Part of a small language model's weights: MLP 448 SwiGLU, no biases in attention or MLP.
Each number is 500 + 50 x the weight over the matrix's rms, rounded and kept within 0 to 999. Layers, rows and columns count from 0. Numbers have three digits each.

# layer 3 attention query, 128x128, rms 0.123, rows 103-124, columns 0-63
427514475505445441408477516481499582493509490451464493429538517451454497549424558419535495521478439470503520501460511505540543556529554465578469498497513493503476544466480459547533523627447476
534449440540487523510510450495527532473533562495525497458483449491518508496539465443520463518552550465545488513524466564503489540536549501485430541500430504506509459502531494494575517451480426
546441461570501520508545463510491591481573572485480470495518525538449423532428424406528510452556503470511475520468438528545442479414482499585485525520445464540447487464463489488507495449522465
478413387521475523452472446541566477477546498429575453502453494433562416490547460456486411518515496526524560486482560506498512461518506447494472512509447549617530371462479526487556463443495448
421348464493502462433389427552656531469471506510526449439410562432534489510452494423456396498496447532527536480521581492451598471516536436542442434537469553612537336497524511458512452542477498
598624551491528545536596547448381514570481477438482566504616509518454495520489495533577635482551540440480500564463482453561469539489456529423623561499600486405464617500458490539543542512511486
622613610494526475550679578377297528580490483401447572553617454536409533502431480598557718471568511500485452612443396465567397516397416512520603623530595423342426761460447464557541612515542498
554501485406475520477557465485425552479459516548497466486501461567488529553487551481508464499463591398538462479444498533562457511530494477447446507544527527525459461480578462550510546498570492
495534588583488478474557457449487532481586530473477479465565461471509445461512472480474524421492531494533648460473506508533482468494491482504560462512443506534427500543508459411534494450483561
532395488568494417483490500455537458384441511437532425472509526537519600501485515528514527441598517503531497519509516460500448576500527446478447485482492502458547528508496468513349533501471494
514510535396543479524522530466502499453468510541524494510487469558480549514485508537426488441484511491523559458506459560582496554448504563461518473532476494496526439519501520458518504501595544
472502512432559551553463512502453519484498487574497526480479558555521538522500502527501519474507517535496590466516506519490508542509497588448532543530461564555529490546505497473445527482594504
535482483534530497465454507492482515521505536447547499425555568546555458461546437473545504458488541551488575526500504497554441501473475479483566487551496595498506544416538498524523546518539555
511451533493476536505547512483512435495563496534510441527504547469509496530482482498475493480472523480535454492485532540559449499488553504567490458507508475534518548493488498451544538565481547
499509501536491489474500498499512532514482452532510568528581481494434480586504484452536516482565595482458535457474495504595543506523508530547473429571500521604534469567501511508558513473467502
520495604444467479554534505501432547523495538457462504519475499511492496471534443469469446455501447526545567506496433486542495451488467445464521419460517439459509504469527521552565486504486538
537456550503536502567519521487463563510470530577531496528421479543466509429513531518507500486562436549516478469525467540553471540497524455480381552581509445411521515540539453451411473462574487
472478569520586561520509476410487535489418517509491508506491495555549498402476510530509551531544577503496523453485514436538524521462547463425500503509407452499479471531527557446471487422576519
449515659507483534479472404475596455436522497532572433536432547545434472509450454537440505510517462452460513481478548546513539457503480511507519545567604498470502486600473456407489457533509591
494541411506530496494534474464462475487461497465511456531477514508475578535497623517487536417494583498485482426526505479501541558569526448408554425452451519504609474435492521558461465566519497
500467509541500538495525400475501534548483485488494549491502443496483492536557522443542554548485549455490562487486444489547504512592496456539566409490461513537494448513511540523579468511441388
523513519431433477469491489440503534386528548415464424449546507437476546560345596541470476504414452505486505502493506559523599539537539505472494418545601492498487556504492558520574569597475527
# layer 3 attention key, 128x128, rms 0.12, rows 103-123, columns 0-63
514481494513544471520436483480497465520595512479496542454495500507493475503561428482431472457477457497509508523471510518443550527436427539470588507514495509571462495538456532534459516483455530
484515520486487517488562535457513483502426498538472449510518478478497505396464601544464490505487495564498474441510524541445489484551581525492588498453532547452483463459533532557503521519518535
462529473461519515520498419484486487484437577542569525523561435573503511531539572477507460481503579575516466452555454501484497512564490503463451485587461493459544417505507448531509434463465491
533467483512542538453509514432580575497565519487485463450483505462537514533471511539523360541463572519454460440439496457529519540514570497453503466496470557514521439522598452538531469506427533
502501521502527578464492519391584551521581515503507495416473523508501484495554484472523373512478517532442531474435504529509526486532531503417491451456463542480526397523585498498562502495477531
472507479519466444578495503525435441521457481514503529539519473492482485508504506520515627528540464521521473542498533493494460477480454485522500485519536486484468563502452545496517542485516528
460512472507468431553508479577444429450465464507506506538558515544464507520490535520482563443509485522513478563497467519533463479463473470524502514563487491528491542481460506493470517476531515
517400488500516482468496549516433487514575550524483518515509535477502471526495509508510497542574470508551438537581519493443415520480497426499471552521505569478436565464534527577455488471537418
528545484496520487443473536508466512481483464522517539465572523463543505544503523518541463564545461453433529495527468436442474468512459522505525550446495571467503454364497561641511498480528514
548489518524517523553589459545478531554509506560472490431575503497460599553562467546506471536457472445456488536479510511460528437514457453524438527505503426453521510443446476458574522483534449
497508459439536496513443501512477415479456499464486519492510464534434483545492519498547544515540437499548522477509480405490482485452502480462432494470467566474489522521529446579567498505510527
512534529380477512532569550471487479502435557492551431543466452495535562494570502631510532501511563458633511481537520438537460486435526519459399494456474480503520504533500491452480540452456495
513516479550544488445511500546509522449524460469485412530457466453533590490464472613488504538501466490484454488523465542511455478508471478478517411472504486529473528506451531444548501490465459
480541513537531533418580530527468552554477502468508517469429468534485560392412518555485472506557458533465572520486538493439512503499443546454590552517517478543530506469530499475470484513496461
597591506432535549471460501471457510462503528459471510531467546567509454453402621473531478587429498530489471560536534545480536534471539505498479451497500478465458527461480566524505544528564475
549418477528494491446502495458496440528527473443527546539517564490479523506525491556475527431514495565395498439541472497504521488499451548528613571506584596513459515493433476522456422502475502
499489477477501489541547496521449484446389530453540532450587444527429538521525492496490506504425657510571424472529510566510414466486516521520517499411534524439491503500512463488552468479451494
578577404438488502528555533512530503507435472481526551398501465446438601444588506517451495556444515439511436500539569519582396528547535524445466473487470471432587522450532451500530405549453439
443601491516508503523510541458515492517514517459607603506589471582497534426479477484562602544496457517525524485553520393541337489472529436481521512412476514361487533385507441485572575455498525
588496480482463526507437406504463435530488519439460496554430435512473495434522437531498507496490547512457546544478543406507493434486426505523496485469471458521578534551512397505545471574539520
612476471508522456518416516466458520474463522533418492500506605473561460439471519463431384510533461504482484523508532535484471531445563504512520538465488517490537481484475540616461494610498535